Weights of a small GPT-style language model, trained from scratch on English Wikipedia: 5381 steps.
Each number is 128 + 24 x the weight over its row's rms, rounded and kept within 0 to 255. Layers, rows and columns count from 0. Numbers have three digits each. The size before them is the row's rms in percent of the matrix's.

# layer 3 MLP up, 1024x256, rms 0.144, rows 639-745, columns 0-63
105:142138174119168132131160134126133136110157134125165172130146109172130116147147134117079135150123141129111164092139175170122158130118105126131119124119161111135138143108104143132149150130150076
121:128139101120139124127135149127101141090123091153124156113126122151135146152185101136098144142094120108162162119104144169141154153128146120145152130102130153115123146138121125103155129138101093
105:118145143074170119139081114093109124134091114163105154108116145144135125127145141096112147085180108103147152142109146126142125089108118141118141125137065183098117116153126036133189133084148090
097:169131124090169122117111116078129131101130165160109140112136133104115117148122158098094133102146110120123085103162140127097119107133093143116114124081141157136152226103157117168133136135125125
092:107146124126143152119112140120168155102082093167137095121086116109120138144161167149133141132131122123111122116068130129158127087119169081161136183106134123150099125155144134120164104112138122
103:115120098112124112120108103131127181118078118098092114116137149127156151172129139092140165142130101133123100151145138124122136127149119147130135128142122116140090123152119141113109130089104155
101:148183128103133149180119131161119105103166089155135127131140098131116169139121080099133105073122152118130109138108129145111138136099140168107143183115162131078077093168136105135141130144142132
098:124139108093154154113122163149110117125124172147134128117140142116122136163149114129109125096104125172129133150142105146122152169121098140087098115064171156107106112131157071147141140132122146
094:131123108131134120187123102131103136162139096158163065116153077140096080117134114124118113106127121130128133135145110122175132132130147128130107147086086125131106156121116165172121134097143167
102:145172151133120134148141126133123149121144076099169159093109123142136128129122144141136153144136155146157164103139118151126131095131116139100089159168142162133107112140144126143128119116128123
094:154176120179114119079172119097088164107123106151130125095178094128121118138147131138113126113133200167131070085096117141158129153142168166111129179119130109082133163089074118145141114079122135
085:141148112107135131118104064094137134139147164103122123104103150158119125145106110164135141111126161155113105142120119145124144152119107173141132133090197126143139125112116154149154087103119123
109:149153134122126139106144126146140118067123103149095134125129150118113128152111140168094089139135127185094089161115140144141156096121105111130156158140132151109158150126135118123148130115135087
100:143107153127129108097099135114165109149125105144115109099094083114168148153116103119079175101120140126124146132126108149166141120127136154114136141144159156166110138113151088094192117113122124
090:137157122114137151134153116127120069117132131157101182108108151143116136122115154115164118105133101131123088157156125157126123175120128154143121141128154111111155127109135114160163176175091151
089:138145097164064137135102117120132129070147084146151135151118092139103123108165125113143138153101134106176124089169115145139143096080171178131112167111056151094120105117151135116120147162137123
098:151131148089111141142116100117175125127109124111150120107101102108137117134109113132128158081085144115101157157132116110135154093125104118131137099118130183144172105145122113151107074176107153
101:152115161149181152113087113115150144093137106138143122129128133146168125100167095134132113119083136087158088102095167125127132112116114145141069118165154129120151116125101118133143130177081146
078:140118058130119098144148112111088133149109133164118122105110148111108168127125120153160167150117090127130143138090127140136165166149144152118120160139131121128117133128124116119139153111099116
097:097103096107123120121101155122123156147139120099124137117156143135127120117131141164133181156099102117130138160156173123127143164180127122122110110153132136176139112116117114147124138085152121
097:131140123095129139132151132099145149100131147100100151098164124131092106138148136133137127123154139145124131113109129168140151110110124133099140128111126151182139121143150109158121147117132130
099:127106131102178164158137110106129100119124172139118136146126139118137096131150134129082128074140161158128078150132129136107134110095141133118114103100118147075143125136137160119108145143119114
103:147117104133121096124151137148134149143163131078112121122101098147131154158144104145123129130098123126130103125121159112194172139178126138121180121167076113103134091142143100159144141106181146
102:159132107120146124133172125157107136137110114110100126143146127137099140151125156126102163122123133130126103102103131168144169121125133136129141109122173148147115123140180129144121168164127127
103:123130136123114130100113156129151162064096171121108124171142134164151096078140136098147151120127128147134119115120148164108121095141153079151126131149129138118117121118144153120079128122109117
092:116205105108123106156133101136157111095165100075140123124069126152133112150121110132111083140079089132073126111114126098157144117151155145133116120094122116154126090122093146143106147142124145
085:098133115141112139117112111137157120168086110136114105092159075110162158153165138152124106138097141098109129117102143128104143107124111130109138116110150090144131117118191101147143115096135116
105:166129097148119129106128114128117149102128088136116155145153142147126132159102106151186114134118104138163111100126108135120089178174079120148198167105127149110158134114130090111121141116075147
100:178144112125140123183105060107151081130099176130162135126123110159116129109167151104110141111136093149097112111093148113160176116178156136173125107100135157157113114127148101130108129153184110
097:119118113149162159163183173124108159093121108143136119157149114178104113096153089163095139130093136111125153111147080116155149127111095150112124140189124141084111169167137117102153134123160107
087:159113122150117098114144133114156151144134104142148091125113111133134125096145154139112155095130113121147159127192147139099128129097064137134150130133119155126087134138155122159152150134123164
089:149112146141147077115161149118132149135137160136122130076089060154084076104144129128147132090119150153131139142099123124128132180103151111131152089113097069111133106149172170126069095126109123
106:126153112121164085121163100138157138138102105072106141142140171101141108123070162127123153107112074150128113110104124154131155117114123117087160136150144149122131137152094089075171141136143116
092:132098121103115138117131115136081110122133151139102142161186123165171140177144132122156133138096129126134143158100131134107134125122103155150115113053132138081142120117153136167132090117119065
095:158130139046178159142138127127117102119141136141141143144105092109134121127173103127126097111120129138129178124146157142119117123119171159106136057149138137160146129100152115109173153102144122
087:124105096107112115139133133119145138127133104134114120140116122119140118152147112084115135135109141089111135133155134136157134088143134119114110119116160170140100136093115121143072114104151140
102:128163097175139110110090121130140134120132141138146118103094076126119152145080139121077100118119124139095124114093120162110140160113115095137124098148132130108148157096119072115159107101123137
097:150147092088147136101090161124142131142114129126123117114123111140162129152141128125127097148146120094151126122175148144120113122157188088115131108129128156169143146181097090143145127106148128
114:145152132101123145112093140117133159152161097136148125137113102126158138170137101117099153090146078130097115107137093164157125126127129129123177111157111141149086105138179068148150179176132104
100:151116129098103169103132137136145154170139127102166128145108105128093146151135111110080144109106121126112098103136127105183127116081098151114091130135090111158141120158138148126169110137115050
091:156129156104135140133135130161145113135158082110121144137144113143138166099139114153084146124125138124118192135132157121106151178144107096137127145152139095137142087153095126113160163131153098
100:098102107117165114115182159102186103092155062131152165115167117120092148127161101110153109161138144115146127103133105115141121174162113102128128146125171140160145111131153152085139154158152129
100:118141149206126107080096090148123094148099158156114108138138130125097129103098137133141135109094136129124166132098120108128096140151132125125180105148172139153140192117147161123127134158137156
090:143105142086139098131078116093149121144127114158136148141103115104146137170139107112159140152137124104130106149125137169143114124129164132114191157171153136140120067106127088140091131096131107
097:090113130087122078093128150138120106128101118112171130113155141115134129082179158128120171129142151139140106124123102146073176175165119131152101165134105108153160113133136127101127089106092097
091:148109130120169131096136165114139108105106136122176126131161106116102126086165122132132110134138106134140114133118184106129150113147112136107091129128157145107123143160105141108124098073085129
106:134125101116122099119096119146137124141076193108097151106157136139147121114113132145123137108135092131138168084101057156171103137150111103139084130147136164200139118161147118115122147110153115
094:153123102151143136097123125121119111132147108152123145149136111185156112124150141161089120103156119126148159151133125193102103118144176090063156092156113124127099147105110126149108082092118128
090:128116170159132146137187176148168150098143106101139101100119104119131140108133138146097114109134137114105087093105127120114096121163142104090165096148150111145167112154133139136131128126149135
107:158135085170128107114114128100097143146107122126138094124111140132121125160120084161136162153147180137148112108092168140150114130106162116109144095130139116116113129118098091124149188130104150
113:121138138103179118136096148103107141126112160155098127128160125107166093144101070091162108093139111141078126087149110129114126161144122118137162156120177119096125110126148146101124142124132126
085:131183119162135157074133119108108140075099137139117128178089163127137181129164102170138137118124138112096134103162101172138158111145120148140126132104132121159116139149114150104141091172116126
101:137122120120121157148107107090133139142117099104103117140116165109116108101121063177118165128124159151092103136105136119135118135123106182127152134131133099127116142137118147135164108130102151
105:116155137128125106144161134128170142110151116166113114181092169119127136156154123129136122067108117095090134138120143100117149134094143133104145137174162165120124165148115102153062134142155115
098:138169129123152076147165098122121136125080092132094126138116126108098086134117127093134121115125107152149112107092107132128117108104136159161136152153095133071145103114080140151066112097125135
101:133122155088122110138107137126132184128149113102133098076156126162115117106094117104140146128142127123090117100143105194158116140134109118126158137116125167096130127113139132108130130136097089
100:091135122153104141156130145125128116152109105188101128118158168167118126177103150130169122148152108190148119106111097121125133130158109185115154120162126107143102145110167144142085115116106146
105:135179122099191155150153183130129132121117104122145105139141117137120127131127112162148124111101147162140120173112139138150119159070132117120142127121146114160089123141177141097107134127156151
100:149128072156155096133120109134109074097109136123107116156088104109151159096134115106110132165154158148106108106141171200123112106124150124130136143104171135116097136089150140125131109121085135
096:132153097104144166085107116147129136149157108147107118132120124136065129141139182141112186135155136118143072087136140104167133132180119137074139105088170123154117158135114110126141166125136136
092:134136135104161111094129094120120131132116106141140107128128147153172128150153127152125106158099092103090092145092163118132108149092116131122119102127108131141132153096168084120092145092118113
094:166087123108100147072103099098151151137111138096134111111088117095131144159109180131113115136097158148095138106137142101129130135105109180098139122130125159111099109147172149143179171170112141
093:113164067179105119090112132145115111116130108135118133116109074138154181146135140158136128147118147140127071145150123120148124135104119151145145142085075131109110131104149110171142148109131160
108:169158116164133115128143123187143132139105120158101150158131069139109123190109093139099126138141117157128130158107181091118097156111080125108175119172170131121128099112130094144133123099106146
102:187101103103150146153122108129128154156159120106120132134138098119122130176107122081139133102126125110118095090157021131152126116105109188120123124121098125093154110141152111162174111103128129
103:114165125132112136101109136136139150116121173146118165126105114143138145122120130096135098114105136133114147160103156124155151139112160122124149091137130130116128119127126145174196144114094146
098:156090103152124116136138092117136139122147107106141157160092106082127113130110133178136149160136146126097154147137077127136156106079125153141158159105145180151125144090150152145117118132166106
102:128119116157150119087125155144097108125147118091095140080113102159106145136136185119112119100122131111154105141130136133112154120184144122132139118123150118115107145109178166180092115123150159
102:112082134134154118102108110119136149132097089109119119110114103085094157187115134142124140112104125164128166144136119148116095124109138089141135176119110108121155115119118161126159094120141131
094:151092148125141181141134141117140093121129152160110124130078154174139154132121127115112115085173128143087147134110105107076099118130132153119097122110143149110135122132130155128120132136143144
098:129148124080112102099106156130123126064131128143138129120133105101147085107177079132133148106104104091144114086092147137116143107163164139153133096146110127116135173158148086086125118129123144
102:098106112140109114103095131143124152126149119119125115142135126133171131141158122131162159103119134096153136135123128136129111112118109149161135144150131113158122100114142170178144190139133121
102:170093117114145183146122127148085106123096100134124111116155113127120128153124111146108102150134126147156165130145135117128110120103102111167134113105101127094147166154138127117119164133145127
088:082147127130114149097138141130146152138138105112100132130125110105189111164128117127085143135152101098130140106097138126086123116102150120099115125146106136133118127128078121145165127099117142
103:075120103067164142116127118165122114132151114141126087080104108115134133133099112131123138132118100106128119094149126117106104151106080152198125143096136137103119121144109079111145143130092149
107:108120174121145102161096105108104107128119129130119115138091119154086111105146105171070104121107122115129136132138156112135131105094139122097112092135123116137143118154125162092124116125141129
099:132185161122146120123130137082106121078164100124136109101088145140162140126095146146117181114129147168128133066118139131100067101161122122113130146139123122081108087172143118119146140113078111
097:135151146109116135132081123084146129137085121162101140106126150173122149126176027118123111113152116151143103117098139141131095132145131121126146164131126104123104120156127141123121111106126111
105:144125145100110115106128143130104114138147141153093092143147142156129105120156128133147160111111112129095124129135155129152111172181125098109174177136105145120158095186139142091090139141134057
089:163185110149135132127119113108092169067145138136131132132152147139138107135165117125150133114092098167140108138172148152123126159141125149133073106126101143098110074127114116146135136098126117
102:077121112084101150133102110148184130077086121100139097138127156126168154151139107119103148131106120135112130131137103127117170121147132144131150103149166125130120127088144101132121170158152153
095:151149097142123159134173136156114125154103126122122137100131125159138168138139142103169115160118137128104169152170140117115159114103154123152177088131134139105119087106111097162084163119109169
094:112170132104112094107130110153083155103135143120115140107108085118138177138113106075099118121114125171153135132148152136120168120150142122134137099151122107145106119126121126107187131122112133
107:131127118108119159119129145135163154105088116108126141089141141145112124142164147120110144159117141087093143136116190131143137115141116125126102113157151137131130111102086129117151115120115160
099:151095112157179087098099152121106133101106096098175139141132150141140108142154170121115172140101136113137124130070131139152143148153118130106154142112147116137128136158123133128135100090124138
100:121146122133149111140169165145151107095076135085132091104134121162139184117152193136165149124132097147066127150111101113143125133156135151136130119177075174177141126100123113094147132150156130
090:169099091146151115126132082132115145086088131085146113140105124128134128160105114138104150112144070094098104136094139138112111098143103133149145103175135118104092101116141124134178133139099085
112:151134103125163104121130140146125099096174130155133161106115131136113110112144083137069102098115098121151096152120128142135116134121093116120131075126145148133172107133124082123156128129081152
104:088136102109107149077155145096182175148118075132140151117117183161127117155102101164101141069112117108121135115103125149086139089161130135115100148143125125148128130126100136130136119147110123
096:100117112129095121140154160093097159117117115139113107120122128151125170091174140106133121086135119134072116120121108145141101096136148103137124155083134182113131133142118161119165125151106103
104:126089094162116086130115120142085122114120086165083154133117127152127153154141123164172142068112145168133104113098091119101137147113149154144124140107114130097135138106138116145109097115090118
104:111134161106092130126090110114136142110090146171140145125140101129134100116117141088092164087122130111113144170144129100166102119156166139136132168094126103112138088144112133108106122130124117
098:130142139154145109110127130119156129152132130114134111110128113100179154163119118098153152177140095131159118107149136169161122130121157158099107159077137136125099111141170131134123137087122104
104:158143103156150174107083129103137121114142107098128157125150156105151101159101159136116141137135159130112084081151141133144137137143146111107118116156152168116113085163190087159177134098137119
096:157172133112113129111130089128126118106133140111132129157150120152109129155142138117147112105124121148122113165142124145140131098162131147078114155121115114154168153169137150198095170122144111
105:140122136120131121130127159105112110095084173159151151118110141190159130058165167088157124117139115096143138178155115138125131119135090161119138095145109165110158128146135145104167197194134127
095:179119131133091161147130115161124125118073124150130100163145119141152134175152150124098153166102105113121129066130130131123116145116117128108106136131113130073105104135197120137157104156168129
105:081126119075160123088124144105171129143107149150112131114135134146124094148105068106147155143084124135111143164151120109125125112125138123168114105126145112158109163141144146102137130162134097
109:126126147140145127142147137142146145139145106103125106100115091118154128081167082106154119127133111118125162148167140142098114147150100130137125176103190137104145125131099099120138139096131097
088:148101104175124182096104115129125130159083134138124097119109124183072115145137109092124084132117135116100126146161132159102072160100123150121125092153188119104120159175138135104107141084102127
106:139157136134121141135135116134144136139129137075169127142116132140106154126153132164135103154129098127118123103162111109127114092085149119103107115104187125145117094130113126149159095104134148
103:134118098128120146133136106150139120137125146146125150168138108164068112150123124145134155124103147138158079116122129143100156091117159133121152087125126205120095106111178155084156139153089139
102:096129141157134106129131122127162109099146136148105165103105124113110109172154156160089098095153130128146139170141129146139105138149113160165122129165102102115139121160135115157165151119124122
099:153144111093121118119141149142155123112091116084120096156145117140097105080158099133127154132123124129057103121126099099124097140192157105135158125170142153101102106172117128095177122099133142
106:133133164158117092108149103157134114128122108144133145110108114136115116123069100146082186135113131075124166090167097078128148129088106163151127147158121140152109159104113138137106108126176101
101:106128140086153135151121158125109130121106159147144111122161134130155144104156118133095170104108154114174118113099107163146103132094106130121141099122104114125141141153118168141116122131097119
095:097114128159107145137101135086119131117147097156148110122143096134103153137154096156119105070113082150151116125122104139151129135140151146132107144123131129118114124179154067120158126172124097
# layer 3 MLP down (transposed), 1024x256, rms 0.0673, rows 639-745, columns 0-63
137:133119127146141152144133145110130082124154154109157132093102160092110139122131154094129128170134119113120130118166106109102149149166116105149113128089135118130137170145122135148152139153141123
036:108114119124127093083161121125110131103123159133143100124132165128130125140116109120135146185131141146160127131086146113109094122152175147131122102107148131128112097104124141137104128063178162
113:142140129138138131130136130161101097090154129143155135149133111144163145096148121105121109125138127118124162148092128141111097110090082136117117157137148158116090087128108147112204145078124144
096:094149112141116149147118104157147085081154139135152149149112172087135158137142138097125149120133106117187099134156141107112127094119156142107134109099111107153061148110099143119113077159131159
131:067133087089128142111148102098087121173114151122136105126111110126132152123104110126134120157144106093138091139115134111160123108144140141144095177095097146099098124152130111085091152109130121
096:111125138141137113159095094142111158126138096135104124082143165110115196133142167131116117103179119105134103160116129117095122160148108175149116141145138115155148161131069140100139129127140137
120:132120139159166149152116181117084129137135138160100110113107132084156128111115124100192163093125104148153133135115091134124108159140101142133093127149141070123151110145131124104145131154110134
100:124100129122124127095108122125099148135137108102147132134151131068118136134150147132120102118145120129152135123131107130137145110164146094131101116117129108129112117129149150128140089128120134
092:147136169123115108086146139134154141102084144134107160121087161098134129122181135178104141128093135095130124136108116130123134140131153129167106108174184113127145087116147167106137118166128106
099:162095130153154148122095167160133151095149151112170182130108155106114133126118183097118126123171134147123134156124122146128132112088166173117133106129112160109130139117141164134175135080085113
099:110129115162150116141119140135096139118134122108093105149119179116114116143151102132141110106175149074150138165143101120138154127135112146130076133157108121126107126119152128121104099082167134
100:104137183149080115133110138147090128139087059092137140135109167141121136110141159118154103112164110139135156131153118103123137105117125123130157136154116129118146134107103141135085159137151140
088:150144105147085113099126100126162123077134138173190144126129146135124131160109112100123075155150156133100092128100148105145126105139131161144101143160150141133130172165075143131085129127116104
125:144126142138114114148146105110113082127144153102138128127138127123160139145145084115140101128099092148102134176152140152119112144096096125093127122129128153122138148122119122111161101161122132
106:122104129135143172140105114120089165166105143135109112125134109148088129140125097125128112162121133129146124137119101136102130096120102131129085101125106163157075188108111137087104142110126156
101:140117117148152114141128151119101108121117141113125110169102183114113144136092149172112135147145150125143139148157121112159108156130113099093121117151116144089163091154082153092112051133179140
098:114107145171087172122131137147100098090107142127106129140109133109118113142151118075144099084126124105092119147139147169099128142120110150127124094105150104115148119146136120154141142165126133
082:105148088158115161125147105124097121109161137123112160106118136094118138119112085121100183097127155145120127174144074155132092124181128124104152127100133151171102138104134064139114120137162122
119:156103132144086105156150119135116083117160123152130120120148119158134157120109125107174135117146143136114077112097133109132132155161131119120090137138188147098121133144111134100084114139116130
091:141172123129142148139115132106118143142188109128104103121109117125112113107148137148160157097151138170131103147120089077152150119105103150105124172131120112167145110139129124148136101117127121
083:088143109133124081109160109125146153140152131154062117151157160117127141154165089106139093173115135096122086128122094146163097103101139138115113136121101131186115124137088102155130113099128151
107:129131157128152135139090124119129147113150134098114076178106173161123087142156125137167104063126141100166101124119160118156135110148145095130103099109162152125128165106114123112143150109165123
098:098115165092142095136161123154188155105105084108132116128124118095096128135162157151124149084126099116115085145106154169096186123108140096132119140079120096147142097122111127104081111134111134
130:162103087120127136121111147126146138138122126143128148114113091152090131137151164146104166124087121095118125148138116125142082152137139157140131108105144169096083162125120160140079116121133155
082:122138123140144084131138178158106128142138104092127095100129116132131119104114117137144119123150110145126108090111117137146126114158140167120135112132146133103132100152170120092101149119183114
114:134118128152109168097151093142092107158155177149097156133123132150167153105090189097121116133142112118125141151153107178127149183131146136167156136135126124135097142070129108119145079107141098
143:138101127127114134103117137126139112106137109128139108107147171121133146133147145085102126105126163112139146140160114099133083138122123069084125143103147132135107118169072168165141129172126127
061:133105156129145155134171106156113175127133167155148156106142146125076125124142126073088134163139141138111122112137099152155103083126115090110096109139127128127119126132125096114111088079104060
088:142136113181134109144114171148133105152124160086101136149114108126110172100121147108120125143128131121133131101122114143136158175151140092140177119157102128128139134102108157112148115109147172
146:132104162095106153090131132105114103103091148123117117097150120106140158133093121072152096120111102144133122117131172114132143159130081092101128120095156138125131109147117149176166157096154137
128:115126179128138098124122150146115125159171081126181112145114128093127160098101125160135122135189126153170114119103123116116137144092090124108102112131108130111133132099095153153095111113111095
106:103135161147141076125133127118133142201131174110163132126166103131120149102132131139115156115098141134155125136151137109140176141133147136168116191141163182153089121103120120120116164116133095
088:142135134126145195148131135128125094122164101130122139114123104156049141119140141115121162153088113102117111135137146133109136094132172125115123087159126087095126118144113157155125156087165148
117:144087165133092156115129098102112105144105153110148107142106143121164095111112156153168108126104124089117120119096116143101112092087120117109130143082080110129080104113096082128135164147156153
086:117121142115096120095144157117094084178104149153095145126122139114099163133098132111172107110152156116137118127118118161103095117103097090120133148140155150075134110123134135162182130106119133
123:139139144159128133129143146142136130143108117131128105156137158130201145122100154103104113161109171137150126133146151119141131112138147066137148097128112130120123193114146166159110139107097161
083:131133179128142159132156126139140135128141124078172147115096150143132113093145141152166095123161114134123107126144086169134160112117143109125149114144113120168126113178134092109114134145149155
118:109110128147123159128147117133102143096130121136111162196148141079154120077121134165138132134159069162103161127170167115135153118133137121141094143124149118123146140107137167125124093124132110
034:083111102114147120152103124182142100112171176130154138159165103094152120098129149130158128097114167118087119119113142118127123099152147122122102181112144076146144129087132109148130106128114139
097:144102135103079154161136158134114191161119125140154170159142165157182147134134131138110138162129124108144193069141090138143103142120108154113099159119120157125161144129149144151101077123171153
132:180208119124172124149137136128137148130141172108129116125113179123115152143113061096131120119135149142109112137126091131110144112111134186106094105123102133113115117123192133146061119077108125
084:100157163136123167102139139130141080133112120108145142146161121112155147103140113095141097098155112126104156128135110117106170104109127122160167155094144122101094135135156108171136136144122147
087:141134116135122114134141147122106122148124092122124146137123064100144127121145167124128094140163083145155103125149124130126138131146109097119080133121068071118132113155135124109160134125103138
149:132109111165132131135128149125130102122128158120127141168135133128146134151109123099133148133117133136114096161165109155099137151148120131127178191112093096119154119144141141120121138111122122
093:187133131125096136125120111136120184107137143147150119109149136100126115133139127121111152157119142148111188120181128140125083143130135142115146113095148130127136161137156140077128136133142121
115:144103130128123095139135116131102136146136139136125088126139154131121105118121125137142146169131157174127139153134138126124088177082115167153144118128106125158093123113110122086152154156163136
094:114114140136124108139099132104126151108121112140101157105135159087152126133124105194134139126138130104159136152101064168195160170175135101133114150109113144115121133165108121130122154103151093
083:126134164144106084139160088144135099147165134090134108105120120152106144113096151121155153150105133123114126138131096153116116124113172088109153155106108138122096183088154160133124104149136129
101:113116117084122098163149142130129073170155132144119125131131130086119119118148106112097126131130133137126084138128137159118129109138121151080116126120166168169088132123145150096130097119131166
116:106149108176131132122137140105163143124099144142127131090156114150111117095097120141182123118123164148140120152083105118141183092129108132152135105154139102133138162112108153157122127166111127
104:066128110094149163125108139110086145115112110171116155099120124110148138094094080142087138125158117154107161123141129105075129140139121077150118119110126111152135150142113137185145082141126072
101:111151161146118115142125082152141153152138112134129127139126214120132139165134137102095125158148171105139115079098100142143125127144115095143167137138113103156134079152135136084106082148119098
090:129131114135150094103146155122120145145111109096110149131182104136136131108127149119155146151107102135147102159151095116099137150132137139101090125131108078099106177115124105098103125117120160
091:109099114163152105189091134120149147115089141089082170138121146107157145147127159088171168098154079134136141136138158117126083115165134148105098180110128120091092134167101168106122081155099115
104:123108120117117114109137149126123158140099181122168130136100111086151092130134116118129085074142165139174126143130129152109073128119137140122115126107160132114147135139109098118104134143127102
119:088142139141174145111118150124105141102127096109142165130139139122127147125142131109125082138148075140133108153122135108125169102110098137134168146135133094108121113124127133091119081131121127
094:109176117139120132115131144118096149097117112124142111195099096162112112128136108138121088129118148084104117152105116117133126193144116092148094149118157098136098147141106120111141090118137090
089:128111143126070121097103095171124111163105117099109119144116143137119157127122120146148157116141115134171106084131192175129109143109128097138116162138110132094075121118113086130115108174134127
086:126178098119117125130135122122121100138134099106131137136128111118148156070127117096153122128140162114140105103134125119097176113126147132127129157134137175155118127097115125135087124121177125
112:155144157123107107134121122136097154150149131119127100116113162125130122143126143084120097105173095121141100117131103090130115109136148154107142101096143089143160121113116119099105089099128180
084:115117122090142140093187127157142111131147114095127167138101154085143104150101156162153142108157122133129138123156144148141152111107133139146087159116084133143106131159128100092119128130141163
080:149138104126103124098100125172139115080132121055127110108111139076139137130108129163093124091162140153092106141166147147116129141139139137171110119120092147096067095107122097114127106102108140
076:135156092128102138135112155123127087127101142135102100137165127116180090127114162095120096154097139108154089117134120181129089110175131102137112150100100179131109154140117132160145104138136141
095:112173080149095093119121147116094121169119115117100127144125099123117154174096143158142166165127133093093114116130153145113131136120142101156080092124128135144141120134147121145151125123153159
159:082092114134113137117144159129116154133125173102106121106179097129150141125122108092109112149111091149114093080164141086120155117132169130123154107136126146131133155160125156154116120101142146
082:129126081132136120129097119125123120136160092168117169089140091065130139165140131145196130116146144126173147160085127084134089177108131122144143130137096153113113099138079102122136142096198094
088:120121141128090129090111137163127134125128136138148075093124105162175136105125133131080123167123166107131115106123152138079125103143122109112095089102142127084115085151104149116122149112140108
095:168143068155117110103149139138118138146129118137133170116104146125158134093154130113106134132081125192115123114157104107135130139183124117116087143124128132105105144105139143165177098124121140
093:129135117129131149142116121126111116173134135109102127144099148116138101146097149141157084155160120129146115085130099128141163113140150178164142107148121100138135109138152114150105129135144126
082:095130118133140110102150115091077125114164137109153116130117144108154115155122139104144088109148138129148125127142110170145162090118125132150111131095150116134116160147140111126198144142161100
072:107092152122157092106143129114119110154135142109110157133164085113097162088106160121156123095137181159177115140142141140105089117150117129101119126117155169130115118167130123135122087100108128
099:099101131135099134148118138104121114137156105098108142107117101147086090158119159109153164128175183134178097144140135114105172189115124131103120128158116133122187119106086115101136089129118108
093:114147093086159101115119122159080113145143097109122119123106072142114085172139102130143118097131130130150112122157127103128115136146093111168112089126137115176139142144161139173113100157118120
131:106080109125167133179160137166093185105115084111130133159130132136125101104184119123131143149160084155130140102140135141095153123078127128165082117097168111159123107093103104109132109094118083
109:082115107147123121145096142148157134103107119143122123114093154109128153126102104104154129121134118133104181112114128155170127098117118138157126087122082140107079141161145129127114123122080119
072:135171133122117142117151119113120116158126112160090157135129116124163079159139123117195160161102082118145115133098123112131076159111150116126089102127125142155149095088164132136128169107092105
106:122148133133097120121107157124152131084114095184119186107050138112097123099125122105188134108141169109107161167158148149131087147113164101135165107117124108139082143144124127124109088097104100
083:122148125147133072107102131128102165075097141160122133101140133147133120136142095116154139114146169150144118157141129109155104113133110099158135153136108150073128129124120104124100102149144148
102:147136067133093112119108082110100137148151132133135095137163097122110166115100161113133109141121142142174130165150160099145150082143133110155116139183137131112126136144144117162147116120096164
122:120121160171118115149079147092129130136148119133121105129131174132162122091141095128134076116176139103143142131138134158144081164119131058100084124146115112161107127110108172139127131160113107
092:147079125114139114166090122143139114105116148100119148113148155124085145107114140125149136148108105104120146119136136133163120143096121148159176134056154124124140140122113134139110125158150115
077:124139140171161143126090124157113111074098135118105115152106111136125099119149138133128124136148140142127105142099117156084137174144147162133135111132125132181138114105162129147130124120173086
108:177100120083140118142091113160133172112168112105141132081125101119117135116136131098111113123133127130164154106125171136136134127120105098158122135111132151123126113090116141124082126098107167
103:137143105141115121157090122142186136151141105129139123104110101130109161101077147125153140109099144094089107151139116068161189182126138137126135128179108087135114113094096138074117126159136109
078:133130117152149140119099140134100138153127144150080154166118094115075114115104111123140117122139130098155115140108106072132121136108200102153145118128147101122122109129158127127130146107139090
072:164148134194119111156098124158142132142110127138083149141139096108092136143139152117157138128116141137099100119124119167147111087100148102135155094123145144142152112124115130095131117135150113
091:139083181117143123163128111109133111102163084131086110122151089097112118118095142163112123099132141143120142127120142097141128149102111129124124099116109115107121156154096089101111116133122155
099:142116119116112153145148069130131137104129127127145134150101161106141105118136087095133159125137115140138172105142120148127132177124158124097097119136116127137172110081155087082074139107079159
086:080157110148143154139149149159126158147127135158149181104125115124117104192137113175108121136160097143120158141117069109127126114115121119099126157118147146119147139151086160161110122098142137
100:100140126124103140149124124157128132149130119113140141119127141111111124128106134144115069102122111142085149177153097115115102143145137196135123145128082114112124128116119157159130145133137129
083:068118159147117111125092151102133103145126125124153158142080121117099136145181129124121167157137114117137174118160151125102154126129159147063136101134091108145086127140151122097094144126102123
117:157159127141123102143134132103188125128076178154123144122138151135086129095128146106144163129051137181099126140158093112087128114134118155152129148150108118145146112109134135123157074107169112
081:128123151091123153113129114110168090109132123111131118129115165136134130118125153163175104163115121174122054096145138047172105105094093159166115147079128085136126132128144127136117131158126122
095:119128123086134148146109136109148137077136139151093109099118150129100109154109119152190116111094152117124092104184085120107121118147101150093094129126098113131131131157121120125139120100143139
064:097114063143091125188148137116130145105136126089102129122086115142153136117141127134114104141149127110136149145105106158127146126070137152127103130138107115108103145084135177109136101138144124
064:142137162094109130142169122135167140136106149099125139104134082144106139165116114152108122125158182119118102151175141127145114122138138139133143104153133128106132157125133144122102132083136122
118:121122143141160136101121118151135102138142146109146135155122173116134148143125144164149093100090107090145106136120147086126105134099141112146085180125109092135108068137135133121132158119156120
103:121170097159119101126144157113158102101125141098156104120150131053107126145116121102101142122155090090133115130134109150168163147138122118093169132149147120135071136122110124116117118146140130
117:129155134113160117156143125124122193119113165129069120099113118134138115107134114125128127107146109116161102128119138178148116134167078096125102154126110144088176113137135163145102089148123150
096:142118169155152141133082114150096144194121144121153148102122144140107150112115144108099156156123119187126153160124125101139100090104146129133117098147106097147098151121072190156084150092126163
080:109069117139130140124113141135159083130149142102136131128154198169119133125114148106148159149104140060104073168140152128113108112116123119091132106107147134130124085141106126124106103088133130
090:124076167170120081120134104160110102143108112122154153163101109144126119128157120120105129108076120097151133190138109151153138140130132117155108114107116117123152133096123098130101107102131151
089:082130108140107133121108159166123094189097116121140106120141161112137128115099091133173072126184108143134131122118147145145152131183147118141110128121117120116106114093142141133149121157163148
102:088097127123096131115117133113160130121118108179122098103116093141101146177124122102106109112120151104129124129086145128126080165119092165119078149140150154121119107114136120156126174161145150
086:120118108118147137131125107150129135114117095112136151090113095082114161092140133148127122099204126132119119140139191146102153068142141143092142150142065110158140141096081100094088141073159194
071:098121138119110135131128114144113102166140128177080125104140150109129170115118150099132121158111127116080085125113108107151135141144174121106151164103153130113101161092134085128110130164109094
118:119086084152114141163159110106132148140131148125119096110137114133086139092152089144135140169153129086158162103138109119134088156155137110143145146119113141125125137119105126107139133130155128